{
  "head_dim": 64,
  "norm": "layernorm",
  "rope_base": 10000.0,
  "bias": "none",
  "parallel_block": true,
  "init_std_qkv": 0.0368,
  "init_std_down": 0.0046,
  "decay_fraction": 0.87,
  "doc_mask": true,
  "train_tokens": 157600000
}
Each number is 128 + 32 x the weight over its row's rms, rounded and kept within 0 to 255. Layers, rows and columns count from 0. Numbers have three digits each. The size before them is the row's rms in percent of the matrix's.

# down: layer 2 MLP down (transposed), 768x192, rms 0.258, rows 362-397, columns 0-191
# up: layer 2 MLP up, 768x192, rms 0.274, rows 363-398, columns 0-191
down362 096:138093134044139135045141059151078142136117165057123155157116087153143062096117135123093147141112157122138169163152153120116135090122124115131120121161062065136147126161104141204179148164119157108172120070109100113154171095164095086143148148132113111125142142089067171117085117130140069085081091069082099136155147123123112126090130148128149132174048134110107142088088175148155156119058152161157117086134156130158134128179126090136121092117127115152130111133096195077144178111095165115151142174107127159143081134138108166121138154131121135148146078067141141074161057115143144064
up363 092:076117079092119175130099105139146138048180080166158121129142088165099142145151120118129118185085110104096107069093133173092107136169116146143145100107162091127129160135153078120155133143094107071101115148100107208195144101115167135101136131097098143161097154076133131150106110170120096106138158143089116077066185108074194081122136118151212088070123133125127113088100137109141147168113132178166124161117076108148128110100070157122153156093138087064141083153118172128099168056120099159123080171114172166119152137102107134114181112194153118099174145143150108109175129081124124100
down363 095:116121138151166085122123103109068095097118089132100164110143133097179105138145188124103093181101143126075089149113190123123102196103129138092175157093082106129139107137146130173151192135112091183152181134146089081184143205118165129135121141188149092096136096152118081111111192130094112107125164178142106103118129126102110142119127133129151143189116153204156096125114149159110159109171126080129172136164123142145132109098091161119159113113140063096182118142090103114167124032148177097193080157208114113086161116116088128153092105106118061113105155131063128164125112137086128137
up364 100:123149118152124114110109120108149118119122112114128110115123179129117142114081156131188142134129148164048119148176194120116116154158043205155124126178187099104171063132115124165087123091112117133120142057162176148111098172135169132045106129114183141106114162130169186090134153088144079095124081129134156125082132107100109169104071136206143139174146150126151089139140163144143104137119133131152150138170137135096122120156148149117162079151092068094125188134101120085092103116076176128126108093185124141087144079126114102170208077133094062105092165102131137111138081098129122195
down364 089:124090093102124140109122094130131104111105094173081112082101113121151124135160087093132119101138067088194082180070143086150118153133145079131129139071128031054114128135132099107134132125098173117104133182109073135135078144147131070115128141127104159099128128103147164120130092093132119133080145133178075119120164123078159127160088160175128184119092119142035115128143127157125182104155146102093088093135124114126084147138100107146098148155111189146111151135119186136113141063142159176102118159074119117175065183109134100049090069123161151126181101136112107111128099174183109069
up365 101:154120133169118137114176111085098092168072144112162128166125135154146112166109137122114099102168197140165181121141114132107076106185154166111119157145128116230118069147146141081137124113149165072089121099086132148170101177106137092241089127094102191109135146142081116083084124092092190147122104101115165118119133107108112139105134172145120071119064193152173121107082101144121095154078145137131101093152145114097134145120094117160046147060121155109144134116109159114134121123147148113173122098125158094123181135139107085105132125124079089124112251119124114147130150150144128121
down365 091:141172095109042156136097113131115126153119154116107112133147106203156150169098161146109094127145153131161134152170145131097135137191135083096171134123143057108128084131110168157148147156108146084140092116139046154190170169117076105167121083132095189128147137098107101155111166150152060176100181146164158103120162132130129117095048146116165101168130133076132198156135184105133084099070156092153124108162147074140195107119153090126136160139113097100155105110095092150149077137121142134146155103116151116216126134172137109114150110207112128110094205128133149165143117141116074101
up366 090:180122137096118138141130101138194117160147128078158099102168161154104175182125147063112130157122161116145090100145045100116128063114118133126133056201107116150100100179115165150169135135065125164128126096110120151104163148184136134161105064148151220146130140104132125130147146188088171155153134138122102134120134118090098092157108138125051155095143060167120117114151142174100118166115204096080139115101129139230103139131136145100120171078088124159138156099148106097082116112121113165135109104091156122218126142144153119128129053116146149127117104091089141084102152118080116151
down366 097:092153094075122103132144102166103134163129157160125129136105099150147142136136117155119110110175151098120162143082162137113097134166091112057164128146218107152153163148158147118151161119170115141089115169170128129140102143171102082143091180144100105110121188157088093139158155076115128084173091087165143143094101122073112134114148135144124129149149156070077096056134160174135123134094199089103106139098135071109102155103135110174121063131185153094060122167174133104116086167078145088145180128049111138075113157132156114136124181196154138073178170185126164154155125156096156121
up367 091:151097132190141141170115100124099160090123155190136133145130071106122130092117092105139096196205163106137150097103108052148089084128089110111147111094108148167154159124186173093115182158107102073156126084085152115160109099137110088151069167104113202148078141077176117140107092116076136131178112166101118153164086082133118135096117146086151158102114080105195191139113126135157107112108139131126102145080191141162131150170204145122133128137146100108119148148144150131091131163098125099168096102164137110173138105094154134102101069108095118181107104102136191065165100179174116110
down367 096:131145113094130151121055093135129155112177093066101130158114112052115149105124111089108123113091098140130140148072148175195186118114130107098127071121118128090154140132131160117161188136148147139106117109092118089147124159140076157136139099189156091143101067142144137131035102150138114150146136150097131125109080128121150121155150134166134163145064178129189095112179143114101123122168130154125128032119186166115151117146152121107108123084188117165135129134105213185114193093105132163106098111178132117131127108062193122094121123107139076068074145180075115138087129159120072139
up368 104:139100189093157166151130073117099080131124140170147141137094085138159156115147117093127167142166104116129110128070078094151127057077121136125107140112119141143162109125173045097086120162119126079124161082167175145140135154189130180132152149116124101139127080134129116133076124163115085113089158120104179143124118140079097118139133183090150167136086139136105145120073129098056117069148121176127161152100145091119106158069100089111149140199129163092117131204162213152179082166091125172044111117121148152130208131176138187127148176126162128113113122146185141135161122118114131132
down368 089:136144089138154136119147139101124133167178116110113121114077147176119088083147121144105154136158123116158142106172184143110128122114128069131084108142176077134103072130036091140188133139155127129165101136073164115156131143043144137154110066157117176085125137153000210121114079123125106167148110126096120090126159123167139117106112124134134148104158153140155123182092128140088121132160141094142124107149141130141133063162102111137075105104136152122164110186161112162142139157159152124156167134196114207129153142122191089144104143148160096131151123104058156125124024125153114083
up369 106:131165086141143162137150097128120134201132131090124110154131099110118173116088165151104123123076121116161186178084134072141157108124106150137112136123094115161132168094093105107133147116093182139155091085093093180036134111141132096180112094202147136140188164111121070136146102120145087142141105164155143166121129134078113037128141102161078111146173177096043112051126096075134088097106163188107146186164151106078088120114117127123100158080122148096161139114134142159159127181144131114151147092143107136040077082132119157134117150106143107156163152092140167148098082145140116093
down369 108:151105094178140146156132113176132182066151127067094156127159078136134112135112106167147183154123081159111133104138145109181173113124133120116115094114096039132148162131101138130114150124100146155177107117165151150129138068090196088113124175059142060113106123151131135141138072128137127125122131156102152103218153089140122153145139132201102097110137079135136172132074154140177145116174175110128097093092109127123076128108082111124056116165175088133190122108143154150112068103103094095109081103128086159118141148110164074205113068144099132144086142164141097114149147164145144049
up370 095:119120125130101102103142100165103155144123120138105160103131097132126150112118128073183145115101151185149080121143111145141176164122159178141188116069121095087154126069111130143123089115170071163139101125124145154085116141133156127112097165142156105182142150131211155163120133169136126107075144129123119133074130152028127131123118145151206089108113101132112132121097107089177121188099052085098064085135144126106143161049179109157114039138111120127120066166072145150118137144101157145107165104085129108124183143120147151156172183116133097145163127165129097192163110134059181169
down370 097:113075098098126082105119154078103114211109100124176169120129150131169093145108191137130154080106162151152128126124143148107064122175146102193206162144103100155135161182129152140194168100105113090088168042120128124140114147081128140179085079162121150096102173159184110112108121151121120155125096079159119135083162108158123059109143074136122093129058150120135174178149147104123142060143139118087113145173138111134099174132121082148135120142171135139092103148160125153078142136179107140165141123149106144118073146130096090131132136110089143048073188094110107134146154164112187097
up371 095:108151080161102095149123161070188154133109120200114189090096124177138170097124146107091137132094106130113097096126110158126113106079054119129082116136121113136182140187087117083165164105183134131140116140087152138106196126127139162117128116099122168034170173171128109136121106106125142176133115169097131155146106116171166105126144134132167139085098126175121120163136084101163224152132180124145161124141120155130068163143145170170072061171093151076138112092121150120130159127104139149161129166164068115099072075131141064140173114149108097150110175133145128171137120082149085072
down371 092:167130120118106089122087103169110146130083110111170091170125115098121159152142115172096166036096140134094084167138212090121094138177139168170134136214062086153133100134125124146130113162132125119092150159127145111137156128095111191181106103096113149098102167104109162142141113182216059106153151083175143103189152129175138120153182083152132177118127146117098105165127096097061140117158131097168113173105152151153098143077147141157161072136164119112161071175141165145126071146153109131102149124126127138168128141070129153143121095170124174089154155089169169160147116176084121141
up372 101:056137102172107166144161104078157139070153101166113163130116065067124159130062180138113130139123110116125117151104123141150122120110127142100166152191172084114100176088127134128143099142114191096075099120119112141094083119106170095072099159163156150100170184087156118138135134100102121113112107137162150099129172096079083081102193159141105116136073140128105193071158133114091081128099146210187172099171160110144155123047127125118109114147136223174088114177180156125139181146133160125176119112125067128125120101112130136113160137127136134117125149136146103141101099106185168084
down372 097:181180131107140143084157115094164102120125151113177132140085066154185092152178160145173195122129142175130143119132074184100106141152122132175135105176134150126092118112152147160121139157117133078105128179160143206120137090123128099114089150145166184092119131151134165102161107152132064174108131126135136106145123066158139171103108137120096136178050160157065146170103080115105104129170133154129053145096118056118082106108087128080124124120137086132122177148177226127154100128138095155143120129094122189134149150182182176124152154135082126128101143064127098150131143102180157158
up373 097:074098106147083089145126073133133090107090092176136096087120082120092153039069106131170196107145159110069194119067118089116101088097116126166138108098133171112151139120094093154129139107156189143092120140154092130154137112125100168160174148111074075133156133115134117102150159170164126118198179075160161166127076129093162133148147147102130098132110194133138101115116113121168203122144047149132093176088143109164087129148101101141160112149172103183130122055122188149095150171095128104125138107159157162127132171093130120141167100151133061139110081108160122095147111104103114121
down373 096:150169135119178121081104132089140109127129079156162188176114152164160116142121134106110176110183102174104136084104095110190185224170159128111166188120123090142089154151108141126107143086145087111147130114139116131113133175102130100112105105119104130095182151131200104169074120157192114164092148098113140158093163138068100134089152145132103153152154077093129106090178167135129094099118133112088138113119184175151161127102086139129131136090083112130160134171156101143158128120146116058153109105222078144130137137150084140072077153165122115091119072157090080163066121096187130131
up374 100:128078130129105095182190118149123121043166167156139119108101150150126116128150163110116147090107088077165129109153109121142208157126099179101108094129074165146136050166177113139065138100088172143121075123096156142082137121143127181190114111135140064148121062122110063154087161112132083106142132139192097122143138155122106097135149166133135122111189080111137109123138127138167164153142111192127121161089166146174187171056084166167156124148159117128156180176102122136135123121120132133092128204152217120110140106102086136108182119124114112152083158104066096131135121101106136116
down374 107:168100065177097078159095177183110118181157135135115133150125129073123180125158114188169123188097116107141148209141161117088143100062149154171098109102161115172126149094137106128143130193127175160118144120169173134144118209115139132194136169129136127100148122108126159108100140094206140101114151145151083111147161113119156157188137122103076178148186147100133131120156162107080127124157127069119138095107125102189110183126111126151154151147086135094081085138051122099142131077106156137154132162061176183087107101123105175105143127135138164136119130103071142117185153105084114127
up375 103:134119182113093149036210138131100105119142099156114064111229163137138102073119153104117162128153108193072075074133135131176174079134128143120169144099083064144134107165113086145081161119079130159059101148133184150114115148118121095127158098137135134150153151097112127101132144112060156084162110132125184138138092171120106119079154122149106100133161120143154153118143132156127139168100152191134098159107126157129140151098092117150130173136071164126080098189139088160112118083159110163124162095150203090146125136163112072108125167070139110122102165173075145152102115174106118126
down375 095:158185127084141120132191176174040157093156102152153173169115095128140149120097129144149086167126127091039135126160133151131157093170090119154114157109120124127101174185192135117100081086104126143162065139149119133198129130147158109122153190088140092120107114069146135090051120128157126168147150099139103138129066134054153093070137107123130113154098108066121106130093101177131160159092113118113128150123126124118169153130111178176144075145135144135166136136075185119108097114152130121124075139182112135146131124141209170093149084130145161095146190114118097184199097117129114118
up376 094:113221130156143113144094064117114093161138170150099112082126132138164130155071116155153120147122158092129078167107163146171115175128147125151129087112115149107096095121120168151135136094090078139125115111156140095172183077136193145105122071114120169076137148114178144120135140067102159177127087114097141091162087134124167161110138110133077132124091118100120055092178172165133159178126127079093154121088075114162081171189127150137156195060143098120176073124133179123123107144138180098090129142151180163091169108171104135177185120111131113155128105093055101106133122171109142094
down376 098:117149131091111140110159126138131112147159170145102192159119122120151106129152086171174082120131131104145058120117139148152136125153136113112107128126092172112122065157152141115176114098140129127153095164009102165147105124124130100117157125117087163096091131115111115166092072114123118181123165162106167177180102158070134100095162125137112174143086156057072104149109160045174089115131142137136150101062080128166116120139125112088111131097151141153063171131124116165112219195167158128112085134132158130112043115174172130148184084105114095086117115126094143136163146103075069141
up377 108:107136148093103125197185168091165129108107182126160163180113154128115112134077120111101144152131108061123121079115122138091123129089109153130146074148140119169187072125163162147106097118174140095182097084112116137083069144122144114120134133128062108191084091102154106115130146170097116132149077130132093096189094142108108123104110093192120115113153208097151134137106097107079110057126139141164142128141153093158171122134171146097101122119132132091133145127128196064058131112196150102061157127196138159095173114148083101145132125118199153147132093117104066070149096166161109130
down377 106:082133083126122159131138142119141097054068193147149093101148150180114145097088120066129087119105113178146146143116167113138129141137182111145186180030089097098086073136112128129149128088049083127111148169127067176146115133128128100086172110163091147179168154117102120121164125105052166067170109160122077154118109142142115143127142174183166084121114139108156084124155091111117135106112120128091173107138114128140125170201126144078153097080155133127152100091073078102171125122115180150147120158138074130119098141189143138145154190132181140110107159121103126087130135099077129154
up378 108:134118116090171115138134148106147180109126061211134146127184187106068133141124091091152129106156140152098122104089091104091094071108125107087136121173129126106139145131176118149162140188129117141168120137063130162117119146165149106086130190131170124150113066111174134173125085113083129174174075084077160145130115094153076114163119123063179104090144102122161103113124089181074141117081147075136112149141145142143098080121158182149144119152129077159105117145170127111122190125140096116178141062120087101166097096146091167206151079089157154156145162114145089112083083140171163129
down378 103:168126124131136125135120098171147129155143163103166105130146134179157146092154141134092145110135089148137085162097199129142147124149188144191116095126170037119118118145123139111093133103085166178100142121174120117180109133081142074071105091197147146105084158181106145126091159174176141139081089173128113125226133109144161082171145118154101072158164167104107104143121204058136147127131157127155123119138076119139108119062121106100165121101166165161137080167134125092144088112076099096111133089130175114141190111111069116104156132099109154092165138083078126148189169089127145141
up379 096:133110137150101159114170067076180146117164116150137089117104153143085111140090159137155183124121126127114138091086101151137137042056173093138116127134096161093137115105144156158127206135151118106091137075111059102121140125138098091124158150144123101155140113087132131072128148124160080074116097075102090161093069121143141113075131152125111086085083090119115122135080140156156127105152069141129138098108130135156188119111152145123140110139119146141161124125170147140227126175173132117130168189152196101164104155131096119092162026158111077092127126217131130137140130145165071179
down379 109:145107162107159195166169095123145112125142154143126111066099131131158086141097129140083154086074169110130163129138135132136054065136134136134125132113131084120125158151123115173083083096081177145194102140080108141116161132091122075123128088064122130106120053112116175116114145082141083085061099143115122148136072087178127163105091123145128087146137066122155123112126100109151106146133159148170184139160177069097129120173133149152134149093063154097147073143221159154180157133103101096118173108170141128157184159161140152164144145175125125056160136117143167118163123118184071130
up380 099:129121195171107110166096140088115134090079155129096161135150135134111121191125094120117122105092148100125106118081132115130196165172173117122022169119118222186089128120108104098136097099137221082115133160133102142122108105147114093144168145091102145163107168144149074109160109132053137152165143088148080129156087099197139170067058150142100116132117129113144142121121142185088160141141121137114141197107052119152155144093126093115122110090113133127074119128109111084142031134174093104134118148179127118130130141157168099126121154095086120183113181112139135131133129074120120125
down380 105:147196140133136100149128076076112120119140081161106159112129125171154093123156094167113157174081188143164201146181143111157155148120137124188090097160108088118082155143090166116137130135079155085115103128132036116075102109072144093154179121107159094073108125141198122112162192120120182155157149165096109154162158154156164154070099135146113124125166104144115151119079147119169116134136181169148090107124150156185117107108139097115121176102089096111145135148078066103138111136153140147091167100171108158089149150140109119119110145133160157166161091081152106140123160108071065040
up381 100:122115101158143148114092166104096132090137091117209121131129171161160098134089132134144141156125138102156081154132124153134140037073136155141173183107156137160172154144128184162130087119149081118146104164128125168097068089130103175161178116066118068143113139104186099200156110131128143131087111107120064213128129167167135138172157111165136118145206107139209132130136154124088113143120086107143147095102091185134110079097116079172132166149156131128102131125068109172072136175068135120138095095171117119133192110150071107071125114086135137094146112117125147084117153167148156145
down381 094:175174154134141125079139125138064100125133119101106146100096104167155085156130085152157157144124093087121143157173165145105179166155140155101108171200070099145088092132089090151126112110087140082132159128104122117156083160133083120069113095148142186126122123147082109180167188135137109179122149114163115083129101148158144113117155072116096155149112180201171102098155184081142130067112121074167121140104100107111145119097119181137095112142135159187148151074112140137139100091174099055135080156101143128083165102121140149024121119139103120123053106133167125141069144094077116123
up382 101:103144120131052128111162141154128135149084177134165109112104073200106137151143148165147104056185116131171111109162106124177087134165118170107102131087052119136191090153152136095103133059092172120080145109113129158095123151111143103128168160150100137160147084112123141140106142123075104159073120129129073187117176137083122172168119176120096152159147121148176118110118116143130141140137118153132127126142082195080123074137199094073159105140154071141090159095086090169134125126143129138111142134178101099116042099160171156092087106093129211068127117097170133095133098166129095135
down382 105:204147153101132081105084142114103135115117161133130155145110130117179102116133117119101125123085160166118068165113145096093174127115222082106163177140122090114167086131146126162143107157162153187094126149116088116158180123125092101118117114131140150088108102147151138132183102142105127113147122091080129071111116000120142081126155140128106130148118119071112105152198118185159112114107185116160146101133172103133120088105106104135091155094168126119133103108081100148165109170162178069140123069113098137089109108101171095137240125134131124085121121112199187139158130118153103113
up383 097:117172133223130130109088129148169178135124115150144121107104202150107172102063176187099110144111144138099103167085106144056136122167140112071146131143162108091090081074103143081165167192142136147148164169121098134138163116138103134138148159124167118116140129116105129102109135102097114126145089108154116107182142099103114106146104144159142070153120125130185040099131163109141155106148092102140127061098115092119120171145065192119154140143173153120174206092198117161094069134130154153129068173161178097154110120119127199133142148144104123094077119139110149069115151076097145140
down383 100:137167109147101163084157077179164129075149104166153117146115123112100136183171119141084176114068088104193111100176092117162120067101177134157110102071064181119135167156110130126120159163154104098133106125109089128151134147132132153206140152137135131159120115130109109124145071194088131131144120149101078078138153115105150173119118214113172089135134131088148150170156102124114137144079160148124113136137125117075091097098104140131153129185132164156130178098150111158111165129073046129117163093127115041139173149107131115159161052146073118098110086154056143160094113153139101172
up384 102:157118228074130166152085179164164100194143081144141104094148141138095139071099149139149141184092134140147094125121139115154134060110171118119098098115151124123121115154139089146158128173095123144177161165117129132217139137131147139101144130151053128172149109160111119132188116160132172135158164087127130111121084100109163210114135178174119141142083097156121136172131088117146078162177136128129169120125077118126149153103092141093169134175107142154077152111094129104119084119132074119146099113112134104156220112083086128135112136082155123068188125090073186148107107196111083119
down384 086:158127071139154121104144092090149141037150186103128175202104113145165128162137079102088102099148129164123132135146252175118146197109138146146128157090119088068133089182088134173115108097141170110102134106130127120088120164112160187159078098118180140112125149125169150078118167121133106149135145143152134082141122119156143077154132076156143150139092139148145136101133191124154191142116139110174112122152199136090110131157171111163081107087150185149146181166162158138125124091110178122100169131124137133118099154128189129125178103117127097171118150171210101138175102086150129120
up385 105:082145166128090119170115098138109108106078100138128096156124164134106126161115182044149169097098073088134120201116097061163120119154145093107122073133100133117147144112094120081184156133062100180127148179145158122132122121108130113148126148101134103125199183070106091102120075187150141192126091140117118096107087191082140121162121134131160199110099154221134102102216200066095088109153125154166153112122126160142150079176136158118146143118120148143138138138121122172163148171094122114066110078105082139135109159147162114129136137135182147155173170128112108098120117145146134126
down385 099:144152074139131103177147102131140063150097146072114077211194128104105080101131159074119118091075130143153097180091114155095167127128088158153127174091133176115128085111129130123137119102103102172109140120132150086121108146121092088066089145128114133185145170102074130143054110106100110089091166100120111143088129134163143051144131119146089168179099122155180086103146146116103112094138086129137096137125083156113177193217121120134164100125146177115166141117083172133131160124142136171117129201135076109089067152119097160118124136131094136113108134122149094105097082062123125049
up386 079:112145135141158163072141164130202124109157122137161053121120101097101105155140162140129115150147061058101208143162182112149116125119144126100118151143142139106125161089092162105135135184182176145126175146152085130086162091074171091160137195114170115145134128111123078053138135069173086128136111115136105138085123090142164152144111165139182181077151131182171116096098155123159131080175105164121175179168139108164166074120040109158156116135144125089124142121108190136154113049132172136141128143132101118099116169110154146144157099137135070113147117154100108109133113125152074186
down386 092:048146133154135087101140100133162169117120052111131141149167184071149074167091123104101161129078129158181110134139121102110095076114112144147102123184207149145152116085157159147068125145162132127134086140127092145151076127089126130128119129144203114177168093085131161109157051144163102183142185142083118099127123125110114181145120125132152152125186106090171177065114136155122118189115132169102105108151154102146152156090111159170114161084073130076134098113167109143127112116145110130060124166113150108080153087151091072116101126123209113123167104169124134097193103139145113173
up387 104:057138154172126142134129086057089155179139175109132114152179183131148096136044130100132087081124132178154137150069126124102102172131128101111063151153119112063107131198069131105105136127110205097095133146154123181138140132116116112120114115136139144152124080115143135114175117195120139199188167127170103125087103113173144145115117165096096158145132117095098056121054122120125125102141114144092155120053137166112081137129123150162126152092137105116141138135161160175110119163110071085138142100098145097102131147133190115130129144126138120155141088133153103150241147084092185090
down387 093:139119097129140109106104157140115147118179100164164122126140087128101160156096129056113072167163162134152132171102155150138113099182131082165143076097154075139150077125080091174160145049184091124130097123128131136126121152142111135158113113114169135100110156171109142048136145202083158086112109127087139126070166163128183144173135146145123104200136146115159160162126148129161151121152127160060104094113137087114192114163118121094132174122091206117174047096131101140142077135072127180124137165112158126150090173078179138135092139153140185156072078111110130098137074104132127100
up388 111:113077129122069180152163071178104161175073103123147061145166109166150115137152112131132127058136184133173152093124134119133125134113107136160119131142069051113164121067102101128115147119128148144099132066138113118074170166139185194038089125135153105134104083132137144139102159104147083177097145150146168075190122133121195149133153123121067087151120102092069155125147071117142090130127134164080139124109148153128146133155150092132158124116150119124167174171034119122097122145147092080150131144110096157117123119126133200161143103104080194147150159111094158116140119189123133083
down388 102:114089116097199079168108159116179182173109166156163125119154089080088124123171081090153139145103116173142149147171160157154152113100085157099104159173147115131138149127211121071097055131176148140174118174130146117102152104141083116121062154097100187126180135139169134143149152145087196121115091115136136120179099073124100125178125132116135162106161090082119090148059159182111166147159119129088169162183105114130141110112148090139167102116128118038115138101172152123104143108060130153100122140100135115091136137174122127125121166078114173136065085075179099132130175131147121127
up389 106:171135143129152136140176206142142127148150134055110120127101163159150091144095161150171083137092142133147141165115146159175130111132102100075103119126142122139130135113122104154131157133100095112157103113095172121093147154138163074169164113133166076150133126120122135119184109151070184117148081139154131073112104099092128097088127124034119065124208116132168106150128153079025115150120102138074147122151157153125116132124101146075091083065205179153150066158134151077079084147123124105077120123096129136143112125108199127146110110113113211154170156165131107110092074126163135084
down389 097:082048128114153142097130146100139127218111127092151152123127192076180173123187162120160069112105112111083130115080181164114149135096106091144143096152133165189115113101098182109110098126098150148103122127031151144155124120131113155162109105155129124168187099091134123124095110181131144124122064143120148166112134166192149087156147158095130135109092134094127112130119143148161080050143105120119084129146114095143131160116130117080158153161131097073128140120154047188151111133109149180021126146116119138141092095149152141180121095097113117114174088095088073074108118159112152111
up390 104:118079159109075142099087164114069115143159181131114113072127073157103108117106163134061180179202126064050142140115106080098124131089107145133107151186118144132155140190129122137165167175061126162154156089151088072103125126091076103169099105105106071137077171121103125089126137155121091169116232105118160101151129088130128141099108094064146126117106110170132108141138134122102161160078141114102173106122111122115117161122122157050135101171133152175130133143200129141181153109173149114124099114112163098049108180089121152101118145110113111181136118112114140117113129149154121155
down390 100:110111127120110136143148127075094124118146152158108101160110149165119090154174141150143121127175172163131111152148122190142128109043117162162126100110128068124136122098109125137158152103121167093112103127158113073162158123139156096184164052123148111150094146140112113133167101166128083122135135131114159117103147142137153159123161167108139073094167159128153144144112143129132049120125114137134023142084122078089201137104124175067119211091106140173130138140184188169127138080122061075105118165140136116161175141074056101168071113141079157102138126140048172150149136128131064151
up391 097:116119181174122121191141170175114142121102148116157123117115138055111081113115175135161091069107144166137118100111104028147131086093109115082152094112097084133158115142132121089100116132160169109146163112230126146192129128065091113105123093144123112115126089121163105173113148171103197083158082130165103176066095153153079101156168186129144177190139120149115112118108089134097139103132110125078063193119100129082135175138141125137103135099098097135115163156119110106114122164161131075063102109177132074169147168131134077102105145107090071119100113132100157170136152114146112126
down391 101:124090137145101133130153112133109135127093135193098116075091184118191104189152146143131121150078146062128093068159153124086119110084144142139124150162153172168154108150115126099136101100168110146014105107134145119123077132163134135105115123127133128125148135139121123112084143133081149152084076140185078148175127067129150017129110127094196136161150116135073177109109147140181111105120064158166133080130134131244153120104155154086092148136120124119155172125130156139075104164153114151128094155134103201129150108094112110116096126110165128116100092131057118123186131131119142177
up392 106:152157093138129100123166159053099167146116155146121131126116115087148097133157165124106108148086155153148114086090148114151091121094128090077088126148157184138166137161127102103141082098129136171089124120103125167195103147157162156168151113190093125140172099097177122105121090135074094124167064139193135154156129073085172084084104135116131114111182105159103121149068097045138128150124146127127116111172101157114116177070192125154164226160154126121125157145159092158169119136115132142144092160125085108151164114106112117121124230110135155150176071115113110123167108118181172196
down392 093:175098146097137121116135158120149081145092120149203150146117118176079136117131117144138143072111102103116110081174135110094161140131145113154189223157162137130038134101077101175147074123139080100124134148128144078158160173094125107149109136107099131119110179162068162176126158146167107137127138135082105063190129143193169137151105142129123157127073109157109137109126173210139108089154129126147152189108113142140144066123119104137138092182168121147110145195112134098094104159149115072124172121111168166110067141087158085166165108105126088147147156184147094117173065085145133122
up393 099:080206145119119115119135153094213146102188050124112176139118104055119113115171171132113082145120143132121118130096147103139168107150096163157108148143137224146172139111143130161094131153070121127144078130126109122152138085069075147144097167156102130119077140158175123148075112168111141128181096142092100171141129160102169148109100127121130167136100106098164117198155124142079073097128156097052138153166124102126081123123092130131196121131101165165110114158137150098144156106141121137078090070156114065162072123125151124093147069139140107165093174145063146167156132085097113157
down393 093:111072157139154102164066183116144123103137176144122125130149131161117101150090162121109178106158122154166228122136150079133069146134107113125171146137112065095135171209119168161119150090113154131088082138108074119141129107056124178151127185097118125176141136130109151088159171143123155093134069078104112082174114044105112112104109120055114093110180110117140125130069091189087089119086151122128106158145116131125170148145097139127176126163146124098107093147141164104098100138100133143124244102161081160159051136095106112110141120138073121137118099129126114121156117093132145142
up394 097:176126133083079146120101170115150093147140092170104119107134104160131159124145183108086109113128170096124098136096139166170109128101186119139146157163148107129123090187149080133111117124125167085140125142155064077126168204106094108089109125139082071140077101132090131091096120169124134058130092121094137174081150193124185115134120117155135092034152138162128178156154090178127136120159140120089133067109109169119080082125035118131124084156106147111116133081125100097154127172103166119113130103135160113143166160082113113130120160139159116083235115122091116103094138167183185111
down394 103:165181157161079131106130095147130103129203077200113107116115086118148068166100167128111134086086143159121102163127130122110193095117142118161130190169151094136058149087083077177077099061125123125160102186061139150129160130178069085146175077122144127168123147098136134102122132147108152106119126121139116134132183094118120120062127090138119084114132126155126167134100116164193167084129146143124151128114149102106093131088107127182110109098153171101089144171120152163158096169108072115053151090131132112121139145054146150165120094078156120097133111119132134085191060126077098118
up395 091:083151135142114170122191116141141191135127132129083118099143054121095121152136122134116155142100104167135192128128092146147127110146159130176108185165143027120090129125119105159180092144134130096150117127113139085149154172078137151127121147134065091161081099123095084063134058116137119111121091121083112041180141165135181199069123158132187070132108105172149120133140118170145099115176154127093152091132133138185097154102093115112133110159145117134092157134145091163163070153080112134112165147136073125153173187129143148169178144104109213158153139144103172156165094158118155122
down395 085:125139113176097143130137119087149127032135138096132128141104116128153118104170146138163146166153114084113136115114255086146167114128105125104141122112169104099133105135114115160134124142160109118112119205099145172104124177179113128157132064173121152097119184116106181113105152142125157191050103081185127189170148141099149115148136093068206113097048128133109157103110153117132110092088110131134108089144120102107138197126179157142086143133121115067166134125125121176174152092167148173097183105118116140090040133123118134097121132122086131147127098165127165114148132135142160192
up396 109:107132137163117161131111168115158157105164141130219145147126096163104115104127153140149205166131173047114096105137121060093153125176099145091135160099149146091142108121101091125132142137167148090124110163079164095049135103197121130133136096069132072123152178088105170172100185117154142134149167092128154118125125127102116174113146088160147116157126192158177117111154126131187120098147158138100077136093161145147123103058126083150136079140116142077129199080133109101121133135103110166112229154141162130173093104110110089122179092073140121179098129075099120158099098097121133090
down396 095:115100093109121099212150101142168088143101201117115151129064149145161117148106139098074097179147171117136170148154178130182110098090172100138120185102076071140101148162141107139130182141173070157130122157135120151112135149111145183162110117093041167123112137110074156115149119134120123145191073108185147099137132146118175099175128089113141098116092135128076132126120151158157110109075135123118150084133169137102067108166128160125155099244168087179114112130165108107116171153040090075112134152104106148125113089101097142098079123134166122108132077151163143144154116107121139132
up397 101:119178162143104131167140084113128124120163151162158121139140093122075124090121170131145154078142062114080143146115115113139118120045145152156141118083096151177188099143128167137116088187153128136149077164118168132166144170108118153102095131198163088131096105106060098121102081139148160055149131155104178085079117105105132101121144129210090170144079149109145117103123135138108137142175089131040154121114138100039170162122114092082093106119205138174162144147109140203119134134183133118135107080144183126142132126138118129193153139111084115114131071129138129141093139165166129186
down397 102:148088124217136121166169124124113115136129148105163164141124118058114135152119160081123099108132128098137166095189124109102134158119144132073132150153130089103182073130097126081091127140138169046134138076118097145129119145104140155099104098093141135111170163115124179144094139127112163114141152146169166080138136153205157135120090119153145162157167095163096184141143112119141102105140138104142129134143135096163147116164137054196176095150184098190147133132111049145166119118119116109157171142158183130069115072137154126170157098134097117129014123057084175136208117112152155139
up398 104:145157142083150098122131139128141136176073052120155142104130122127147198158158134116184123081138059096056150138114148111071098068074155113090100066187091142089138102103159130184180198097202095129157115121149128120170131094138146140080094117169090077140163156138086139108099111135145094137128122126151136160118136115139143194151148091148100140125119111121119096038169096076148119135136136144092183166180102116116172091083166156189139108160089123216138151130146136121069112127148184086126131104115166168134109134084168161117146150156096089140090114126104135110099151092133116101